Part of a small language model's weights: 11 layers.
Each number is 200 + 40 x the weight over its row's rms, rounded and kept within 0 to 999. Layers, rows and columns count from 0. The size before them is the row's rms in percent of the matrix's.

# layer 6 MLP up, 640x160, rms 0.24, rows 116-203, columns 0-79
100,219,194,252,193,201,134,243,251,161,230,188,259,178,201,221,174,214,197,254,219,204,224,245,214,132,188,171,240,225,220,215,228,251,202,236,174,160,173,168,239,227,248,157,179,210,243,221,326,257,265,190,228,216,126,140,194,173,125,150,257,228,197,240,162,205,172,199,145,272,184,203,247,244,155,126,234,177,154,230,152
103,155,222,236,199,242,186,158,208,170,151,207,163,233,186,235,190,178,268,162,200,198,225,226,170,282,141,187,253,158,226,182,288,241,211,269,289,153,143,213,199,142,184,135,190,177,169,170,219,195,197,254,153,203,90,222,165,212,182,192,169,221,200,185,173,229,247,199,264,265,191,194,226,198,266,165,218,193,195,257,168
096,203,220,215,222,247,206,179,282,213,281,225,175,164,226,163,193,179,210,149,203,121,141,188,187,219,220,196,286,164,256,207,216,187,236,175,244,141,156,228,199,176,220,171,213,215,215,174,243,202,188,197,158,236,226,177,181,154,186,188,243,231,180,135,239,137,205,176,253,190,158,202,206,255,185,149,114,169,253,232,184
086,189,149,177,189,199,223,233,208,183,187,235,169,185,172,211,133,236,162,215,178,164,236,169,252,170,188,216,315,199,221,149,188,266,202,223,223,245,166,177,206,181,166,180,234,140,133,201,146,205,253,192,215,197,253,180,268,257,179,223,226,95,141,171,178,138,194,267,265,198,236,281,164,134,228,205,157,171,190,222,148
106,158,234,258,243,176,132,251,247,202,191,246,221,202,259,182,174,203,158,223,184,155,174,199,203,217,180,208,155,211,199,212,176,268,252,171,254,139,254,239,254,204,157,205,217,252,157,204,155,175,232,157,90,242,137,203,119,213,244,164,198,248,180,192,228,194,219,151,155,210,156,219,128,170,173,194,268,180,219,211,212
120,225,276,149,177,224,252,200,298,210,197,239,209,140,278,209,205,181,195,279,171,88,225,208,250,212,182,187,158,159,217,144,141,215,232,233,201,300,243,149,192,150,217,280,195,171,253,156,219,183,233,203,186,179,228,215,209,258,278,206,245,244,94,203,183,186,222,201,204,230,200,238,221,198,210,217,210,173,198,236,175
097,141,166,222,191,261,267,228,251,206,300,169,248,169,196,217,206,162,228,161,232,101,244,226,150,220,162,217,147,153,266,176,188,242,170,183,153,212,210,154,152,256,150,262,291,237,137,156,219,232,124,161,249,207,256,251,259,187,170,254,208,188,184,106,258,188,162,192,250,206,167,216,196,211,211,277,116,176,159,209,164
110,215,198,224,198,184,159,122,232,197,172,207,212,196,204,177,193,241,216,136,225,272,174,254,175,194,191,230,283,172,258,238,225,232,166,168,209,165,160,207,201,186,160,170,193,194,164,227,212,276,115,212,164,178,256,167,145,208,221,202,188,246,232,180,185,213,219,178,167,161,284,214,226,246,184,193,128,230,214,179,256
104,285,140,211,161,170,297,170,219,198,184,207,199,239,203,261,203,198,165,171,211,279,288,231,193,201,309,186,165,239,161,174,188,128,268,200,172,205,262,192,257,245,157,280,187,215,165,269,155,145,163,204,195,163,247,206,169,194,178,215,198,219,219,238,169,218,222,240,221,178,144,253,168,157,219,337,272,248,164,207,185
105,184,217,225,205,215,235,231,121,177,213,199,232,195,202,144,240,200,153,291,191,223,153,129,190,154,246,193,200,202,113,279,189,243,203,201,227,202,199,140,224,215,227,221,230,253,236,150,239,216,268,224,164,241,208,151,284,217,213,249,209,214,239,274,202,287,173,121,179,232,171,207,194,121,225,255,233,248,180,242,162
096,207,221,271,246,191,236,218,154,227,190,206,202,198,201,261,210,119,175,206,182,268,241,207,208,216,146,205,217,181,218,194,202,170,251,193,241,196,157,126,206,124,259,153,206,184,207,205,196,244,219,208,252,180,211,306,148,209,230,280,236,212,234,246,214,257,237,187,143,135,179,130,182,219,223,244,217,176,212,261,162
113,248,183,201,237,233,174,231,195,210,187,275,184,209,193,224,181,165,257,259,197,233,228,232,203,209,222,213,86,221,190,213,200,197,171,256,181,293,199,156,176,258,202,173,308,249,165,220,185,242,196,216,213,134,153,298,227,195,212,276,204,178,206,160,208,150,197,220,183,184,181,150,174,199,202,277,225,286,188,213,179
107,183,217,204,221,223,281,219,182,173,128,98,204,168,215,168,197,115,223,210,296,206,210,217,258,196,137,229,193,182,183,174,166,147,215,209,193,251,246,105,207,196,179,252,274,176,191,207,302,222,164,195,188,197,229,216,162,167,216,222,193,117,174,256,245,182,128,194,223,269,162,170,251,174,276,173,265,241,219,189,203
101,222,228,180,181,233,164,147,186,222,206,243,231,178,254,208,135,205,266,170,156,193,199,180,235,225,115,184,249,180,178,170,227,197,196,174,203,257,201,181,213,164,273,177,149,260,116,212,228,182,186,227,198,200,197,233,210,236,267,192,210,206,151,179,249,254,201,147,178,177,172,203,290,250,184,178,186,192,167,274,176
090,222,187,207,300,188,245,111,188,268,172,203,191,216,238,165,127,203,209,189,244,306,264,197,248,195,193,166,204,226,201,112,235,249,223,182,206,185,190,192,268,189,174,168,181,248,188,158,184,231,173,190,154,243,152,199,229,270,184,203,218,222,156,176,272,187,125,196,184,177,161,155,244,161,216,215,198,277,242,128,261
089,204,157,115,215,163,182,246,172,139,197,268,164,295,205,213,231,222,120,283,158,170,200,193,227,252,171,196,273,211,218,170,267,176,252,254,161,238,260,158,230,201,152,198,224,236,212,231,211,173,172,137,144,138,247,207,140,159,171,174,170,254,156,158,237,222,198,229,124,190,200,147,245,228,175,192,190,187,154,199,254
104,210,153,234,166,233,209,242,137,230,165,187,215,214,195,196,203,213,201,239,225,261,166,169,233,240,263,194,247,222,146,240,135,254,270,174,224,186,236,201,244,153,215,286,183,164,224,216,279,238,275,137,262,148,204,212,150,219,195,224,183,160,162,157,221,357,205,224,183,187,214,235,177,255,176,222,243,127,232,196,192
116,185,204,186,182,219,208,184,202,197,177,186,175,184,181,157,168,138,203,238,183,195,190,124,162,249,183,178,181,153,203,192,251,231,227,222,173,230,195,249,229,148,207,275,213,193,209,264,156,204,117,232,216,213,197,259,205,230,178,198,199,164,243,158,310,138,226,244,193,206,191,143,248,168,170,154,166,281,222,213,189
096,220,196,215,259,229,211,222,56,152,153,154,189,120,194,163,179,211,129,183,232,255,218,235,109,185,173,187,178,169,164,156,181,217,208,150,184,281,199,171,226,186,218,270,163,195,158,270,269,180,187,183,174,201,255,121,192,206,249,201,218,195,228,200,260,201,167,202,155,190,200,194,142,227,160,191,208,195,244,222,245
110,233,153,269,314,206,267,198,225,173,209,180,194,217,150,289,195,172,175,155,194,145,168,280,209,220,226,197,197,164,264,159,258,228,149,155,214,193,222,194,198,126,190,180,225,230,259,166,201,254,234,172,144,156,188,252,229,192,201,274,181,177,161,142,203,282,100,171,183,205,225,204,162,128,211,235,178,277,172,210,159
096,283,161,277,227,197,154,173,267,242,179,169,238,260,222,205,253,205,112,256,183,198,210,210,99,200,193,214,247,187,134,184,183,141,160,200,223,159,132,194,180,133,190,219,155,285,174,268,220,218,210,201,228,158,224,183,168,159,221,206,226,223,221,237,232,224,200,155,224,211,241,175,188,178,172,265,181,244,147,154,242
094,226,254,242,262,193,153,203,188,246,125,237,205,163,174,192,264,180,118,166,179,178,220,214,196,169,175,208,235,205,209,175,151,227,175,196,202,192,231,168,277,199,178,159,225,130,239,207,195,197,185,176,248,228,187,214,209,176,192,210,262,207,152,83,253,183,189,231,170,109,127,140,167,162,208,181,187,264,265,223,140
108,151,211,193,178,212,206,168,177,168,178,225,223,155,185,240,236,214,161,200,196,236,315,172,234,208,238,217,207,214,179,165,171,200,225,222,192,209,229,203,229,148,230,149,247,257,303,245,185,222,151,184,126,176,217,235,244,224,218,201,167,149,126,199,138,263,181,159,154,193,306,193,219,111,198,260,185,219,270,164,219
112,237,172,133,220,269,221,211,210,207,188,119,244,277,221,241,207,222,172,152,233,199,228,238,232,214,147,183,243,134,212,234,173,175,217,159,222,220,272,159,250,229,217,229,203,230,183,208,190,196,232,185,235,253,236,230,150,254,276,276,180,195,169,92,191,235,229,120,210,142,159,168,211,244,152,242,216,156,223,161,194
097,203,159,237,207,224,195,148,165,315,255,257,245,227,199,222,186,222,212,185,205,213,224,200,170,197,224,152,243,181,168,224,151,241,144,162,247,171,197,56,272,209,178,207,193,202,171,187,241,186,175,149,232,195,184,185,174,232,155,202,210,173,112,170,178,234,188,169,272,176,210,233,202,205,149,200,145,234,247,185,169
091,154,136,110,244,187,182,218,240,128,115,179,255,153,193,224,241,205,177,210,167,151,171,228,227,212,175,275,160,219,174,225,158,302,245,197,222,186,167,181,187,185,126,301,154,158,168,201,163,142,221,209,154,172,157,218,160,163,174,252,214,192,245,182,234,83,254,220,163,239,193,164,222,206,152,220,277,231,157,250,212
115,201,194,202,203,157,256,134,251,300,111,238,231,183,199,209,178,189,201,321,234,302,157,190,181,165,195,201,284,180,171,227,172,186,246,203,237,228,181,254,209,257,175,190,221,174,153,237,180,192,300,139,245,233,234,139,206,159,219,250,228,266,140,146,239,184,158,205,170,155,233,123,195,176,230,193,241,238,255,237,194
107,156,197,179,218,188,239,205,141,243,140,148,221,164,219,190,161,185,159,185,221,185,228,233,167,186,147,190,150,192,187,186,175,217,207,176,163,161,184,202,212,256,228,192,192,223,161,317,190,201,259,171,302,185,212,137,97,202,148,167,201,245,237,177,230,211,248,154,277,190,179,161,241,106,188,218,147,230,232,206,143
099,192,147,199,226,241,201,162,208,175,220,175,219,233,236,153,189,245,181,153,125,192,218,236,169,137,177,188,219,218,140,197,178,247,181,232,180,236,172,277,190,195,183,182,236,195,194,169,265,153,179,221,220,132,163,201,218,268,231,185,179,197,189,128,264,314,168,110,162,272,185,170,251,248,240,296,207,149,176,161,186
109,165,239,194,228,217,187,207,183,202,199,209,192,214,201,221,193,163,140,179,191,137,190,251,200,172,192,180,267,204,187,172,193,244,216,216,283,207,166,173,221,161,175,202,192,228,285,110,241,267,186,151,206,187,200,312,179,224,203,230,156,188,244,207,281,169,247,251,208,255,247,199,155,178,181,172,162,177,274,259,256
102,179,197,174,210,247,129,181,215,122,150,174,252,209,245,155,201,214,253,223,195,162,184,225,221,207,157,232,149,221,197,245,196,197,145,254,194,168,240,127,113,157,198,185,171,241,166,202,244,217,246,183,280,145,204,253,212,206,183,215,183,234,221,125,184,179,148,215,228,193,207,282,181,236,222,138,247,203,249,188,260
095,205,236,252,229,219,223,212,230,148,269,207,202,212,259,300,234,155,165,205,133,244,237,159,221,236,109,129,218,192,187,200,295,210,190,193,103,124,252,230,242,244,167,261,212,194,213,135,187,232,222,205,215,170,149,221,204,181,199,277,200,199,203,201,259,206,200,194,192,246,197,278,187,201,190,229,209,284,102,209,172
091,248,234,240,160,136,230,228,152,268,255,180,216,197,222,156,279,206,166,208,220,130,118,177,178,197,131,199,185,169,200,264,270,257,180,247,159,120,284,165,235,223,271,141,199,254,201,218,237,190,230,230,180,150,171,175,281,120,229,141,230,238,151,172,226,220,158,240,185,232,245,203,192,181,187,260,214,144,210,206,244
101,182,145,268,198,128,201,148,267,225,200,147,251,161,247,111,178,208,126,147,179,176,239,166,240,199,146,151,246,122,225,199,147,248,209,159,188,245,212,187,203,104,272,186,265,214,192,168,238,175,144,165,98,163,164,247,170,201,254,196,209,228,199,244,204,267,250,180,242,177,192,215,161,228,226,203,205,208,168,190,211
087,136,223,129,222,217,209,217,192,163,207,165,166,240,200,192,178,176,163,204,123,190,200,203,240,200,225,208,186,229,120,188,200,125,186,191,226,247,216,239,235,231,193,200,195,215,180,166,234,256,150,220,224,258,210,186,192,143,221,349,201,199,190,241,222,234,194,190,164,224,217,152,201,148,222,268,160,175,136,218,165
100,168,161,204,176,225,151,245,155,143,167,171,260,188,210,192,217,175,262,147,281,230,247,165,209,211,128,189,179,286,234,240,261,120,224,215,189,224,173,232,144,173,193,185,161,201,250,217,216,169,112,184,271,184,230,252,154,190,238,189,187,135,203,189,199,207,175,231,239,145,194,218,173,236,168,200,119,196,169,190,232
093,151,178,196,190,256,309,207,245,254,154,278,254,211,276,265,153,176,211,229,138,156,193,226,157,193,197,179,248,175,190,238,323,172,207,236,183,270,214,230,211,224,128,240,178,191,211,208,262,265,174,259,206,256,158,170,235,184,205,162,224,224,183,180,194,215,164,214,288,160,172,184,202,239,220,186,167,251,222,128,182
101,228,290,236,173,143,211,229,195,201,107,213,224,183,193,211,160,208,187,167,244,173,181,129,189,135,189,199,188,260,221,214,197,213,246,163,214,273,105,259,223,208,200,238,196,192,176,261,164,215,203,225,165,144,135,167,208,203,232,210,252,219,223,149,180,217,165,176,189,263,134,132,213,164,195,287,206,165,216,205,209
090,207,169,241,190,169,218,225,120,255,219,176,167,204,202,258,141,117,261,200,174,185,214,166,174,194,235,278,202,190,211,218,189,171,212,219,215,221,265,155,212,215,155,237,166,153,211,237,156,204,187,217,209,222,253,206,172,254,208,227,117,225,163,253,208,201,216,172,182,141,102,144,186,212,182,215,254,167,189,163,191
087,202,185,233,248,184,232,210,218,206,175,165,254,255,263,185,134,196,187,250,251,198,283,128,164,190,238,277,196,275,197,247,236,229,191,178,172,165,179,240,193,206,182,223,122,213,216,177,236,168,111,199,210,162,192,248,161,205,245,213,176,218,182,273,223,202,109,194,220,190,196,200,169,236,237,254,224,225,252,195,217
090,214,238,238,142,146,193,194,186,184,136,212,221,146,257,222,247,248,187,188,119,213,235,250,183,208,218,164,243,216,216,223,215,191,220,193,141,165,148,153,205,144,245,225,189,191,214,166,223,80,191,166,188,193,151,136,193,193,180,235,170,216,176,153,195,216,266,253,213,292,176,162,128,200,178,156,218,154,133,209,190
106,263,205,244,170,190,145,183,223,230,198,197,222,271,157,179,198,190,157,177,113,278,231,194,223,249,180,209,195,237,201,213,205,246,161,210,211,243,233,134,263,195,150,156,235,191,217,174,267,164,208,162,188,185,201,195,217,214,129,167,254,177,224,182,200,241,172,184,283,174,158,170,243,201,242,275,231,184,151,206,224
091,222,144,160,245,199,162,205,174,138,196,279,127,251,248,194,242,204,283,185,200,216,236,129,159,204,240,220,280,201,153,152,240,168,274,191,187,177,229,186,183,179,253,266,158,191,152,176,170,198,238,164,180,211,203,191,250,229,190,263,184,126,180,260,170,197,205,158,227,126,198,179,280,245,162,180,243,230,152,255,266
099,175,196,224,196,175,169,141,277,203,240,214,192,222,138,179,158,243,108,217,210,197,240,199,244,257,241,214,271,242,213,201,189,218,218,150,159,150,190,195,191,190,278,198,237,205,261,159,153,173,56,241,264,172,188,174,222,212,172,276,214,169,272,209,325,216,163,247,197,156,223,206,220,206,152,128,202,283,183,208,209
106,237,210,271,205,154,242,176,213,151,199,249,217,164,206,187,227,212,242,242,162,215,160,162,185,175,276,233,179,171,105,204,245,166,203,156,217,187,131,194,73,85,235,195,279,142,177,140,153,118,189,259,232,148,177,231,172,251,202,179,175,234,160,194,112,129,218,246,199,155,200,160,178,181,199,198,213,195,178,262,256
093,157,248,208,206,157,189,200,225,216,175,206,222,224,202,152,265,225,290,261,235,135,262,187,156,144,214,214,239,169,131,201,177,244,146,190,200,198,218,186,226,194,204,215,151,171,248,250,219,157,86,246,212,120,262,213,188,170,253,223,192,212,251,240,148,221,261,249,197,150,205,163,160,127,210,211,271,185,168,223,205
105,145,138,176,185,199,241,228,124,255,264,243,237,220,208,209,239,134,71,152,144,205,191,191,146,202,184,217,206,174,116,199,190,141,255,169,223,278,181,239,184,191,201,242,156,217,174,229,252,182,236,224,225,175,117,179,188,235,251,274,257,223,179,273,215,222,243,168,225,221,169,193,142,175,173,239,215,218,301,180,212
104,136,234,158,165,211,135,170,258,145,215,264,284,189,224,224,169,276,174,198,154,191,166,217,179,160,217,157,194,161,153,164,226,304,188,135,206,141,191,246,149,205,242,205,255,211,188,184,229,181,216,233,206,249,183,194,220,183,203,95,213,185,243,188,139,243,248,298,216,253,262,173,251,148,193,166,210,220,240,240,151
104,191,149,156,178,214,145,182,144,204,205,148,185,127,200,204,123,192,203,160,161,289,240,226,179,135,170,218,197,196,236,184,183,215,245,231,209,181,264,214,221,169,107,184,172,201,144,218,163,184,221,173,231,171,159,125,155,179,178,251,167,223,94,163,211,305,232,187,164,203,136,233,153,118,197,154,269,269,193,185,145
088,206,147,301,136,226,182,156,202,205,211,194,192,236,181,295,195,198,162,236,141,149,196,207,282,222,195,202,136,164,175,248,274,175,170,261,176,248,215,147,265,200,213,251,122,262,185,227,159,191,198,163,161,199,215,217,204,162,181,177,199,180,189,161,263,281,183,134,206,183,278,173,237,156,223,258,148,173,163,194,223
102,213,267,263,183,200,236,182,264,259,197,217,307,161,201,193,249,174,211,154,195,265,216,219,153,164,169,272,178,178,213,197,224,223,212,166,196,207,182,167,243,291,186,173,201,172,198,142,169,199,152,231,152,135,267,192,208,208,176,203,177,238,302,191,259,264,159,137,217,237,245,184,242,172,178,236,292,247,164,236,186
090,246,166,182,218,147,244,166,209,188,177,194,227,168,200,197,132,203,160,187,129,237,179,229,294,210,226,196,152,208,269,200,176,274,176,245,238,258,215,207,108,151,98,288,191,176,184,226,215,190,184,129,178,190,218,187,192,181,150,178,143,162,221,194,245,219,175,98,169,219,217,162,226,197,203,210,173,206,182,124,201
100,184,148,189,174,174,191,208,232,223,193,133,175,216,163,158,107,154,187,181,246,247,179,171,272,263,225,184,196,189,274,204,98,251,266,209,215,173,205,154,226,244,251,208,178,151,155,116,89,237,150,182,262,233,244,204,180,182,225,158,228,226,246,163,233,193,240,226,230,192,244,181,231,162,242,206,203,121,198,174,144
103,161,227,189,200,169,182,242,196,226,141,215,167,224,230,273,146,207,230,196,261,182,231,177,212,267,234,134,187,163,186,235,174,284,169,212,100,236,166,171,149,178,266,138,218,197,245,211,215,210,222,109,165,179,227,216,205,216,161,193,187,107,200,207,106,208,163,184,128,252,168,237,233,231,193,160,152,122,142,222,230
099,198,252,229,147,187,208,109,167,211,246,242,151,209,181,212,269,92,241,247,180,183,243,176,217,190,201,180,179,258,226,231,205,156,266,153,201,296,201,182,251,209,194,175,177,149,171,264,160,135,245,232,183,203,148,165,170,215,228,162,173,157,151,207,199,192,141,212,217,121,180,124,265,248,194,201,207,237,135,164,198
104,156,193,261,215,151,237,186,152,242,193,171,113,185,196,276,220,239,211,136,203,275,205,167,198,243,178,223,175,216,163,159,210,214,226,218,192,201,212,171,180,171,239,201,149,293,179,204,185,220,227,242,130,158,193,160,166,193,178,269,247,227,197,117,282,184,187,206,174,223,172,148,151,198,137,116,194,250,224,215,233
097,200,180,254,199,127,202,155,226,247,219,201,194,223,108,154,163,180,182,192,193,224,200,122,215,178,222,194,257,153,165,183,132,246,181,236,164,256,244,275,187,203,204,141,192,215,187,255,290,198,239,162,172,217,171,141,189,168,232,223,200,148,211,147,197,149,188,167,203,216,261,186,170,249,158,137,245,159,146,254,194
106,245,172,168,253,217,228,214,220,253,227,190,192,193,141,178,240,235,184,196,162,191,235,195,191,270,125,187,184,280,328,226,176,241,244,221,233,138,174,179,142,151,180,139,195,164,212,117,237,253,151,201,165,303,244,147,167,170,167,273,174,184,211,142,189,180,241,238,188,182,204,214,202,287,198,231,206,211,207,248,174
099,280,191,175,201,127,274,175,234,183,264,226,194,157,208,177,202,264,160,224,209,144,191,228,121,173,246,224,232,198,181,181,215,199,170,187,226,214,199,121,252,221,120,76,211,177,190,199,264,172,239,246,218,201,217,157,223,164,206,182,196,186,262,178,186,147,195,211,212,262,171,205,227,222,157,225,208,164,325,137,213
099,204,214,220,171,220,208,204,186,241,214,210,265,237,247,280,131,182,117,149,151,173,179,159,237,226,218,122,159,203,249,159,201,192,202,219,233,208,322,232,218,208,190,198,196,214,228,167,140,315,221,217,194,209,205,178,167,199,189,202,132,141,221,271,195,176,209,232,191,274,218,153,203,214,104,293,162,187,159,212,170
113,235,226,187,158,193,191,229,222,127,228,186,231,174,200,209,223,218,182,181,138,162,243,177,142,158,185,176,220,195,162,267,140,224,215,187,245,143,105,117,215,248,204,181,202,235,258,90,265,157,209,129,261,197,227,191,205,236,148,155,197,182,136,249,237,168,182,203,272,192,187,261,187,270,243,201,227,166,194,231,212
094,191,209,159,160,223,218,143,255,242,226,215,145,194,102,248,260,182,166,217,232,189,161,175,237,227,176,238,189,154,137,128,286,153,230,186,156,176,188,169,222,200,188,204,132,282,214,191,175,172,219,181,209,188,187,191,230,223,238,195,243,213,145,179,165,269,244,226,261,254,171,244,266,206,215,203,225,205,111,194,198
112,238,290,193,205,182,157,181,140,211,171,206,164,208,215,252,143,161,247,228,177,236,153,198,182,248,222,132,161,233,149,104,189,196,246,164,189,183,203,193,186,157,225,186,221,203,213,218,307,205,249,208,185,95,213,153,204,156,140,236,235,202,186,256,217,177,202,246,168,161,235,135,188,189,200,255,254,277,243,232,224
086,195,233,176,205,204,178,205,218,271,200,180,197,203,246,179,194,198,237,239,262,174,251,235,112,133,195,273,227,247,160,213,173,236,224,221,143,140,169,246,85,197,284,226,214,234,261,207,261,194,174,247,124,169,179,228,247,249,233,170,190,244,189,211,195,168,253,126,190,231,189,128,174,205,270,221,228,227,199,207,211
113,194,238,194,208,159,184,261,235,212,209,208,207,176,209,223,202,175,212,131,199,154,213,186,164,161,226,213,151,153,163,221,203,149,258,234,158,194,153,186,191,153,236,163,184,143,204,114,186,143,179,165,200,162,288,163,222,151,202,203,178,202,232,129,167,219,300,220,150,192,190,224,201,167,141,193,168,179,170,198,230
106,157,137,196,246,193,221,240,176,243,185,176,234,194,210,173,161,216,248,225,209,209,142,224,213,236,210,192,205,206,102,239,235,186,247,194,233,219,191,185,143,264,125,91,153,229,185,188,259,220,187,163,214,195,130,160,222,305,134,194,270,226,224,160,145,198,277,156,162,189,139,193,195,173,133,167,194,204,175,197,220
101,270,192,218,252,206,201,123,162,199,249,127,215,213,165,284,125,199,234,216,200,256,183,166,168,216,239,156,168,209,139,164,225,240,205,189,273,266,224,200,206,275,224,194,179,168,170,223,226,125,259,260,199,219,257,158,196,195,160,276,277,158,157,216,180,164,204,200,210,203,219,227,239,184,152,237,269,246,220,246,209
091,208,214,206,234,192,218,228,218,137,272,173,206,99,227,156,163,209,236,212,235,200,151,215,170,246,220,106,169,134,192,161,185,150,214,170,212,140,194,194,262,194,254,99,145,287,250,250,200,234,167,222,224,150,213,209,286,214,242,207,111,217,186,208,131,191,245,251,224,189,88,209,165,126,197,244,198,269,245,229,205
089,207,193,249,178,195,226,183,198,133,182,232,128,238,178,158,231,186,168,241,205,202,152,203,237,197,205,192,225,154,183,225,236,243,216,250,237,206,198,201,225,204,276,147,141,216,201,178,218,180,222,196,179,174,187,197,142,172,150,133,214,233,170,187,167,231,152,125,247,316,166,188,117,161,145,230,179,194,203,224,208
091,174,161,200,207,228,209,260,255,178,233,147,202,288,237,148,155,131,154,224,170,183,156,265,185,166,123,180,227,182,157,201,188,166,147,249,234,274,141,239,118,192,175,237,284,174,191,244,266,191,259,234,210,180,148,256,204,273,185,216,185,171,268,226,218,189,140,175,219,139,189,206,220,248,137,262,261,222,224,237,229
086,256,194,201,230,154,193,126,130,183,231,246,215,202,252,200,188,171,164,137,169,206,227,192,283,177,122,296,184,227,216,182,268,260,207,201,102,220,224,183,237,249,204,220,200,206,232,186,195,192,190,160,205,233,233,198,126,244,201,167,242,262,245,239,259,200,142,241,209,244,169,241,239,207,166,161,188,131,177,227,207
093,180,156,209,224,208,183,235,221,168,256,249,225,232,153,303,253,168,200,194,224,183,255,166,238,204,220,177,216,253,158,151,255,172,238,236,160,193,206,237,220,200,227,241,206,253,256,215,191,273,217,172,220,196,143,154,214,173,235,138,244,172,177,206,279,216,175,204,225,221,236,234,203,198,143,235,210,227,179,188,245
113,150,186,158,211,172,244,198,236,181,202,152,231,237,240,171,153,215,150,179,219,245,238,155,239,211,186,211,236,174,223,245,150,280,197,237,251,167,160,179,225,179,126,242,214,245,230,199,143,178,220,165,221,171,252,207,239,176,186,268,161,163,133,154,184,208,284,193,177,157,199,158,166,226,215,291,186,240,248,205,203
109,204,210,215,264,168,243,133,179,142,314,254,192,207,189,181,170,231,224,199,167,289,221,272,122,162,283,172,180,210,244,186,239,185,173,178,193,193,228,191,187,192,214,167,177,263,181,216,271,220,264,215,211,162,157,165,220,174,205,171,223,156,258,257,229,174,198,215,199,205,218,249,181,237,204,197,283,312,185,200,163
102,212,171,240,201,248,204,192,209,175,217,296,202,164,230,191,265,196,207,74,184,200,208,160,233,184,183,253,144,164,219,118,212,226,223,208,147,228,217,162,190,184,239,165,145,162,228,258,186,192,249,247,189,190,216,178,134,202,249,220,154,167,237,204,248,243,244,170,174,136,129,150,223,150,228,241,170,208,186,138,156
097,188,139,220,184,228,236,217,226,216,232,231,241,157,226,226,232,233,150,120,211,234,176,219,171,176,198,171,179,177,231,257,263,223,235,262,241,222,224,212,159,141,170,179,220,244,184,231,167,228,207,242,253,222,262,185,209,221,253,199,248,134,270,120,171,158,177,208,167,200,176,243,163,232,142,170,257,215,130,233,218
097,241,213,165,190,190,249,135,267,219,168,264,173,222,219,240,222,235,187,164,196,171,211,223,192,253,242,188,248,215,196,126,264,160,276,208,182,146,200,217,246,221,183,131,157,222,225,191,214,144,213,200,161,210,189,208,180,189,214,163,207,213,205,189,153,250,139,119,156,254,170,217,169,156,191,210,262,200,188,266,223
099,161,119,245,245,237,236,325,195,239,157,231,254,202,117,189,227,212,243,176,200,146,185,162,210,154,265,165,155,151,214,202,243,199,262,225,122,226,237,193,174,111,234,204,305,167,174,167,155,239,177,154,198,165,199,246,181,186,218,121,193,228,220,201,259,168,267,131,233,184,202,158,179,261,170,168,142,251,178,221,227
097,142,170,224,183,202,279,236,193,199,175,265,171,174,214,208,148,167,157,262,197,223,232,173,222,235,212,153,232,234,207,178,209,236,238,207,212,204,164,192,250,202,201,143,147,196,187,221,215,166,163,191,213,161,214,165,318,281,216,170,132,184,218,239,161,158,237,178,208,253,180,152,112,184,263,223,300,321,258,208,214
104,227,210,147,230,279,262,198,242,222,217,262,271,245,278,215,219,187,126,205,152,216,181,226,217,222,160,189,197,259,223,162,214,197,168,142,185,153,244,180,202,192,210,170,125,192,146,215,138,197,193,240,159,255,151,219,225,229,207,257,201,287,203,240,162,176,213,204,146,155,194,185,227,122,140,139,220,272,235,283,226
092,226,149,175,194,201,187,225,215,223,200,189,242,169,112,264,211,139,217,254,231,164,203,270,171,153,227,209,146,250,212,231,192,212,211,207,269,197,184,221,206,185,264,238,118,211,254,230,184,213,179,160,237,189,159,150,193,111,207,142,162,249,195,241,197,208,225,130,214,195,175,123,196,135,195,249,214,148,137,229,220
086,203,166,127,175,209,170,178,257,187,220,132,160,229,164,215,209,171,195,252,207,207,208,163,124,289,192,283,160,180,127,201,228,166,227,283,190,124,158,215,188,284,171,177,264,271,156,172,238,134,224,284,248,178,203,245,151,158,201,165,235,252,140,180,222,271,207,216,173,232,218,221,242,218,186,194,182,225,196,159,188
116,170,155,219,168,155,231,229,172,237,281,179,227,172,177,246,190,203,242,207,257,243,243,113,158,174,225,142,148,219,167,121,219,259,163,225,170,236,147,253,279,185,218,194,208,259,218,180,166,192,208,160,215,181,182,157,231,314,192,226,280,245,142,161,235,215,162,222,195,254,241,228,150,202,179,196,264,186,169,249,177
112,263,177,258,225,217,163,129,240,251,195,106,176,160,239,222,276,142,172,172,235,181,165,237,184,264,234,195,212,171,178,186,151,185,208,233,207,124,185,176,177,175,209,209,265,171,231,215,191,188,259,173,165,175,183,270,118,144,131,233,165,219,243,224,202,234,265,134,204,186,216,216,166,204,256,198,218,173,225,146,102
125,274,208,306,261,214,166,181,244,188,255,190,219,209,208,212,121,179,255,272,230,168,262,121,197,153,188,252,161,172,142,227,240,182,192,193,233,198,170,194,141,130,249,160,224,216,234,251,219,212,192,272,230,138,253,222,175,184,251,228,170,185,198,199,166,149,183,138,197,190,201,208,150,192,227,148,141,223,236,175,133
110,216,180,200,225,127,216,246,241,193,251,176,184,171,208,209,193,185,229,186,197,233,265,279,235,200,239,164,322,170,161,184,234,259,274,227,240,243,273,228,140,153,163,203,175,225,180,277,203,186,230,147,159,190,181,264,155,193,198,217,270,256,207,164,177,159,169,200,214,192,282,209,160,197,213,240,217,200,128,267,101
095,180,227,267,186,142,222,171,183,190,139,120,161,194,167,183,148,219,247,159,214,182,194,199,146,203,199,236,178,203,244,200,271,148,193,212,205,183,205,136,243,145,263,201,203,174,205,213,188,313,189,205,209,163,226,228,218,187,141,171,214,133,102,178,200,218,260,203,149,206,175,242,145,177,258,210,132,220,167,168,215
095,195,236,190,236,135,162,159,136,229,209,181,214,178,146,146,228,210,231,217,265,145,138,259,211,205,187,273,208,184,185,177,156,276,202,238,190,188,231,239,177,191,157,240,191,193,263,214,206,235,203,177,228,217,204,189,297,141,176,211,247,169,155,168,259,162,255,190,162,145,215,263,190,199,145,223,128,279,213,191,229